config.toml
num_hidden_layers = 14
hidden_size = 384
num_attention_heads = 3
num_key_value_heads = 3
head_dim = 128
intermediate_size = 512
vocab_size = 23304
hidden_act = "geglu"
norm = "rmsnorm"
norm_place = "pre"
norm_eps = 1e-06
positions = "learned"
qk_norm = false
attn_scale = 0.0884
bias = "none"
tie_word_embeddings = false
parallel_block = false
init = "normal"
init_std_qkv = 0.0148
init_std_o = 0.0
init_std_up = 0.0148
init_std_down = 0.0
optimizer = "soap_variant"
learning_rate = 0.00341
lr_mult_qkv = 0.5
beta1 = 0.95
beta2 = 0.95
lr_head = 0.00906
max_grad_norm = 2.0
warmup_steps = 200
schedule = "wsd"
decay_fraction = 0.796
decay_shape = "linear"
final_lr_fraction = 0.0
batch_tokens = 131072
max_seq_len = 512
doc_mask = false
train_tokens = 458400000
max_steps = 3498
dataset = "wikipedia_en"
Each number is 500 + 25 x the weight over its row's rms, rounded and kept within 0 to 999. Layers, rows and columns count from 0. Numbers have three digits each. The size before them is the row's rms in percent of the matrix's.

# layer 8 MLP up, 512x384, rms 0.0977, rows 215-265, columns 128-255
089:497513479501510494513488536510509515499491537497496480497490534463486452499476537486480473498537506457468479527517402487485497479533480505537502531526488512489485533513534545487500531518519527499538475519507542480515530486486573517483467520516517518522490546487516502515488559523522535506526489476476487486542515504513519435492526474489511471530497508468540483519491508453508490487489
115:472492510504472490531464547466506476508530510465480497476501509490478461504515482454486530502500501479498487500488530508492523522519468511552516467465498486506493495493496502469517540530500480502505455495556507499449513513510524518541482494499481463536486525508497499531542524467490503496487497505458502474481511494475508503504465517509567560529504498467512508499501455508472530495511
114:528528508475506493550537484517443495471493530527509502507490486524541500503510472504471517477500493479535493516540482500505565452467516520431484515477498465513498466509526521576475499451501518487494479477502477525521455504511527532523495513517475496504485497514489516474497500535504505513513499496523434492518467547497485517569512522489502501522458487499485514547490485501484514465481
085:526480529478509521484534495472488514458476527493478486448501515509523509529492557501517499518473528472487530494503504489469531510519526480469503546522476485505476498503473476475525488473496458465515489524546482461487491490525551492495534458521523493479521494501496479477500518524496510548503454497503497493462480464530444496541503455491482494459516453551508515485467500497494455558489
093:499514520451521505478476492509532501517529472534475507483505554479512524495534509493506522512438465493519461520504451507515497532492509491503454460476468505490484487493516495457493517471527461508462472530479441490514539460487463487467494506498504474531456470470493491478496521478473530479489477508500483455524447488493498469539502473477487489481520537502546494518513544504515504491480
107:518543513521540548492506538495441533460480483524482502497485495512486479497466550452469473552504474502532487485448516557511500481517509482489479493502541443502473481499495467508500486483515468508494495518508541517452543478499549501518465495554555520466481517502518457488487451476495490501449492501523505529511498511501502522520487511458516504518503503502529510487469478486468472507482
094:509471497523484511441508535480512490476476484486507468443493541490520480530517467500522510519502522503515514489474468513495501482463543530479532483475485500497546488528494486489486464489432518486527479457502494493516526485470489480493498533488464503450509556481501512486541519470521527504477518505508554501493457514521450484544544500501487448495508501485530498472517526487474480456526
090:484542506484535553538519492525499550502515512496483523498507539489480487515511492477502513569492479535469446496515505494487465513520505487474570513489495471485538527543506521496527463476468517492482455501501512497528497480529502498517477482475484497502487479501486525524557446509496502459512499495493450481495543504547533514459504501478515485502544489473532480508513510468522495507511
095:484496493485494505499507523495476505439443505545491483501533488500492482552513470530520541494494461515514502468513508489491531497493512483482558529426476494496539502485494490487508509472501465499488493487486500458525449466480537506491512502494473503481547475469465473531493520471511537500497461481412520509492449504495536513488514511518500446503525444542460502508519458530488474475526
095:493481509460487497468452489516490478518483455506500489482497510500504477524472511487520498446519487509514500465476482491548497492492496481517489502530540508545519475453499526517489498499499467536511487505514495505525480493496488464460532485497481507478500501501512524520494524506533502453497481503493491524521503492491502501504584506477516500510503537471484558551526503499476526537525
097:535498514509522530504507545482455516478462507506481529496504512501507485481522510487463504502489475484462558537478520473538534533503471474526508486519477503481480558500487494534458484550509505512473487552465500481489543483501534478515492527494491507511484498480485440477511530510486503510515452499483511476492539517508501498511511473551474405503553508474550510488501506531561484483491
092:522457516502536513485451483535523499476500530504515497508487503487524493526495493478466517468476480477495506476521478497460519520496511523520471534470550472469545517521466503523480515520524493490512476496487501537490475480526501467515482489474501542452508493473452502466468532474569527574413557534519466512494481525469502524495511522499445473526494504522502515506485536526488471494491
107:507499511488505558511454536502515499489495519493497504492487508478489515534526486476478502443524506491466500490498506555460492448493488494493521502483488521478521525503539477524471517492486530449480454476463482532465477502476511505490494499503485501483501472490515466484507508510551498531518533495536527484504494521438524488478502487506508530482503473506482524508495486500463477518464
101:476529493523494495519481513491489542490500495503468526520482518453495500505470495470485537440520500497505496469516505503498529536505487460495493518498537540458497497508481466476497480489499477522462521509495509525492471468488533479529518460485506498544460530530507518496517520486487500460500483480484485508466482515483451493494462523550491501530488505504499492530460488474517503498494
106:514514534526498527462521539503496487496489485494502493507532504504492472532509467481488504499487514480527510498520548518470478503484535489447463473557507494486480494532495489489476510513476539484524504475477490480520504488506486504544497479495451488503473498512486533481508471488509462474550529490482473530491519529502495513519471483538503525393490506494492503469543496475492545534529
105:500515470498542485479535539486523479507502548478523492507532526524483475529508494535527512531482481471513506479531471479460516485486501472495533518486476499524522505499450528509476505529481544465551485493502486536547533490480537453514469483537502475510509516482480521532479463535486495492548498543473471517502499496505459464492505502482479519493507497489501521517510495474514477476501
103:513501509467516482496487501461467479573477459463473493489510496516542527526471488464508506486492535478558536523542560511515502531481555475467520495478510523455488480516506533476479484497463460492501506518487467513510487473467467512503524467502463501501477525521450488465482504528480539465495489489498490527466552459513513471527499509511481528532545509475486473527501517495518481514513
103:505520469521464495503475492558499515517498522490527453470465538496510488523532492506507513514496532507490492517528482473525448538489506508501462499513484472503471492448506485496480520528464508487482484517526506500488500481506517521473517538523531480476471499457466516503499488509499495512519493497513486504487504515469521487490493472471532504487522562509513550455544509495485480490539
104:478483442528481541479498485519506510474515510461503483516461462492508484507515545535478502484462544474499490494526495520545482535507473519492528492531486481483509508489501520539537527512504531503507515501506506514474517485551519529550521558522560514531501495501465496579471487461460480508526515517504504465492482511504515504472513525509494526498487514486452470487503548537502535465481
101:483547512515512464478500519508483515492544458508508445500523508505542489548462524506518477512532507477472535538463459479468496480405525465562490499498516497521501533502478479455533503540482513508566491478537470542484537509513483508549536503506458506464512498458479510517521517481507514513477512523504496498522541494483456508507478452519506506504524472491532509531557483485513503526484
096:519512488479555475467516488469531545531520505509530502494473538511479488482539480500514484502472557504504521493486528484488546513515465507499496522516538520495474491488486466503523473517469481521529505519484501504512494458510514518520530535447453503494510510514527504459497497503476484439506499497484502544460489491487535525456580500500495532511504485472484485469473517549523528496505
095:485506525512467505529516512538523543503509504511482519506519486526515513501516461540497536519507532505494454457514516486558450509448515498494472516488552493496504483531521486513499486523465508500467489468487484483540559470482521550534511492551487461534491505523507470509483500505475483501486502469508480508489461478527489527511479519485532474468552476507500482455495443498508491442454
095:516521532554484478513510545481512517506497520514513465488456489516534498497468508545540532531469502516495502510517513486474481441521505465562459503500535510499530542472482484509486502524494486503508474527524476467514490502501528502483493485526509490526502490481498514539517550495480498474515525509531494533527511503459519503557512549429494518442517531545505484479536526535527521479517
111:526444526553532459464471501529551521512522522499467533505489494487472467529466479469505530525462456511506545467515478544490536478455501500501505464511518518520509564508542541529493489521557484496510501520466509511499486519537472530515500507500544512506472537511502504506483513492482514530538532511486496492470519508493531446485541491503444492530472525464534503496479503507537475475518
102:511487496506512500474468495492474545503489464500479484506561500493492511492513492523484522513499530485519479504513497505484501501525455484468510478533521460501509536549473474510485475516517505487487569480516515480514504440487503482504468469456515479505491513502492465548496490509531498464494468461510449545480490477482479479519514525465505538514514535464564534510532453499525524527504
097:519519479481430565483515478511483487528508520503462513532489476482488447492483519514517494507486493473500522534494525499494519508505508471485537456501517517514424493506472510482502507467514526469479493495488508493528549519531505508500487488459523436483510500517497467504480487542491468482471519531483446542490500479504456513560472475524517484506512490516520514480517503490525541508510
102:525458496504549504544511549531505532458501482495502473516510535467498549469501530529519502493507543541505478480511485498510523492451459501475506519483505506478482540484518481487521513484537505516487484492495515453531476529539452503458525507517512468532504502506509487479505441436514432482544449515510499460551516473455434489548460523485547563474497496487517484516532536514549501483511
101:515486474475471499475488484536475515494502488508510514532508484472523467485474514490473479498468530508527502520488518471549516461461515482498499466473541519504471485481503515501505524535462528481544473497523464496535529515534504500485457526521537476510499506513489556564460460472494509510470514506545520491510485501472476510493505551485455441522499512527488528523450472462465467503489
091:529505485482432492487516499516492548486527509536496454474484511491454519496491532520501483496473502490502516475520509543501486527528481505517505513483486521497489488515491515509500516529513497516501498541514499474501523490501503505520502531516533486515524494517483460520513525474476493498501483492520484497551476549523505495496494513493443482475519432479516487517527501509509516492529
087:512511506502505466466523478501512490503467521490460511514498531477507510497540504485486517500522501511502479553511525516519502507519464486460483484488540490541483457491497473478538461486531502472504520460504519472472497469502503477477497471444471515466484497534510522532508456489500468492546489510515503516487482512498534498512517490484530484475467493471493505527507488504531509526480
106:520465487540471489506524483472508481508489522501522480501511470489471467497484491510501506475512484535535491486483492488529494485518466515525512484526475524474534495486494485510505525508536412474495461509483523494541519499447553506481492532461489508509573531485520508519515523529556510518484515522490529530520491498510499531511530506491472493525506477501476516491516488449481482504461
112:456472509474469502509503488506537479486506502505506489524496548445509474491522555488496513546492491506520497507500473502521512541539514517502488494550495479489523528495486481496501504488515467527481485515505456488502468460484464479478501575509537469466462505472522530466502486472446544483502511501518479495534499480477587505481498523552540529439502463480455525474521420514514510520551
106:496557507439494520478514464494445480537479544518477509525492506484481480530496495459476479505501500481490536463556497471521511513502508471468491515502489467491513468471498516488487513488503496524521502498477511528520538489486488482499491483508499488545495494517557554522523511522501513452474518486466526494495495467489491511539495495495527493508490496516522517489535495477509495501469
107:499554519557535448529506541507518468540514492509511515475509520450475481474550491491509549511511521506458489510528496512535487460549506464486548425513477502500505509506556522482496506480416554480516481506510531496483527494465501521506498517537470501480466493483468497517545544506509491475528492474473447540472499460555547489459432501508500470438478515458461524517477502540487522470491
106:443488492478502488551465437513476455509479491477469422527474481499463524498505481498498480480469554515509484499482478468492499512547518492512494504502467449467501518519532507502506458477497529491537515500473528514469482569496501475473540505546466498517464486489538533528473498510487500480457508463524530510491558491493495519496484519467479449475493493457491518534467481499486492509522
098:475524520492444487523496501509479528499485502529507460524474485495504518517488549485518517487450520476498479476527530532491470520533480481463478528535479503492499487506549548447544493504463508440519478506488490530508506536528533489520465491525503491517511496487499530508494452450476510495500490502490516470489525470495481446484425498512539495516499518482545498525483525492507542511517
090:542504487487521516485549460496512483489506496469479484474536519505518519489519511531505492488513476502481511490498577506505449490449512527462482489500525516491479548479487493532475464486519505502471470525507530466564484476476530471456504512487540527463465495526503481518526462521496469513538493459478510467517496528503497530510499519472533471484498506539497487521498513490508454493457
104:512527470532508516539478515483524532528507479461470494489483489525522538475514505487478481526503492496472524497476507504477543494475483460453499518482510466475491467528518484503509461497484501523507535518507531521510525508521502502434495508476457561527486494516540484504535512477523463510516500474502516516491499497453524501513465505521505510507530540520495534484533524525529568499464
088:516503536470506498485503473498553492522505514500510546536524507531482502463494500538514486478509512493488501504463469504464499513543514462502479496549501520498461517498554486520447482522487556496492493469442491467491506503472517513484519507491551489526518482523468507450453505503467489500510451522490507504505550517533470485450465447521517506509499530497503534492474495503485447483454
092:512520469518544478527503508533473475494503532435487487503520446455527507483508490477524502538530497498503463479518516504463463473506518501517491524469495518516513490544494503502513497487501490555463528506506572485525530521518517501516538475493499485496540470535484495488535492498533531478494519536506466490452496490490499476483514496526499463492518489498508478482473523462503496522492
095:516502490422485481531501497470483502499520533504470482501508498492491461484526505493466526513506488535514511529521514524523494493486536501524486495497505543507482523549487465483483429548534500486503519491509509524496545472454459491554508481483538500527509515473461508501470550493496501467498526489492487544498510507534500504503527518485513511501467539486496476530465504484520504497497
096:516529493501530460447486482492521482496518461541508517550506507522514528502465509511516495457515527515475508531509532532494524521476524500488501507506493463469498490454530525534493487519478498453528453513472518486485506515495516484505516491515503478511463521510516512521497504547524504442540474476515506487491497554454510495486475537482504524496487533506548482528494502478497500508516
096:525499515482510469487468503496468500494527450512479511502512489503516462577474543514545498473443489516464511505459512474473445504520477451491495449484476517537550516524510504536493492552505564484503453547486490500473545500520507490487479512496484459487539498524477512502508463530502524517488517472519476480511514550493479554492494519551471493462487530500510540512488541465517448496489
100:492552462476475505496473529489547502534519470458537495480534494450469486504520527488482506473500535490496514479473522508470534528508480511466499450545524522492486456466513503463530497500531467456503489527531497500533505479524475545456499503500493502537535501478469507501526491503445473480513456531543502500517507518493503473484492532530501520495530463459468521457484494516550518504491
103:481495489492475512545484566529502493502481466456478492508516525513473509542510508493512491504533498456481543507482512504477519508508435490497522492465551522506492499462523483480460473524449520520466489505491498487475480466475506486506528538492466530505464512513470494523526497545504419499517524511577498489504515499466495485507498518504494523498468486512452526517445507481501501465462
104:496531503503489495539490522472473481503499483480499470498545535559517487505487467507466513520455476456475488497492516462483458447510485552458471493499500497534511540570497494515489495482499499515498489511527471525507526465482476553505487486511505467505501522494499486562483486472509513442477454462493460497506461486539517532546483508502509483503545547532528491494472493480515497509485
102:479465496449513548488527473507528519514506548507502475462437477486482518463502483495481486459495475528527526487522525526482499485510463500530449595462486517461441498486476533515540516526517510531456492497526528479502501509525478535543526477501490471505499470530523492515526442571516487473503500522482532475537486502503506509501488529530500485515551485479517504530494473549530515517519
103:549540518472481455526495483488491468507479537498536481516498511505429529552505441530525500529505504491531491503495519524513471520471491483466463481509469475544497548487537477442510491523494534497512522499489470482496467528512505494507534541510509536477500508489468490513491501475490508478501512498518463525494487490501484490534474549536481482512558519505512477528455482474500518504513
097:470452524497486527485490517525510450502492541518519535504512502517464513508455501504468467503474516511482510484502474502489483468471477501507481503461472550513515445521536525538530518496532483495457513555488555538507451505518495445489491533516522508498467502505510522528522457491496492445505477496494505504480521524481509468474481502506512538515503514503443526477510478509471527471521
101:470476524493502518538510496481502484483502510539502490506516462506463503499519515482502478531460496504478507572535542503524536509448526516491439529499483486489489523551510501458474526507503550493481550507488485512516537506480537486511488506496514533451526476477536527499506570491486507504512517466504452509475455485498496540511541522495474524503464540553454480487508520509506496549488
101:504493462494502520518500511459517497494485537494524517504523501503472477500427518500523529456518471496506521532529481476491496523492500475520518502509485537556545504485535484511494460530517545488509511446475473504484495540543520499540467537499474492505462534510534507500512491471465470554519430517547507519514480497526550461504521506509510493484539507501497489482470489533510487484464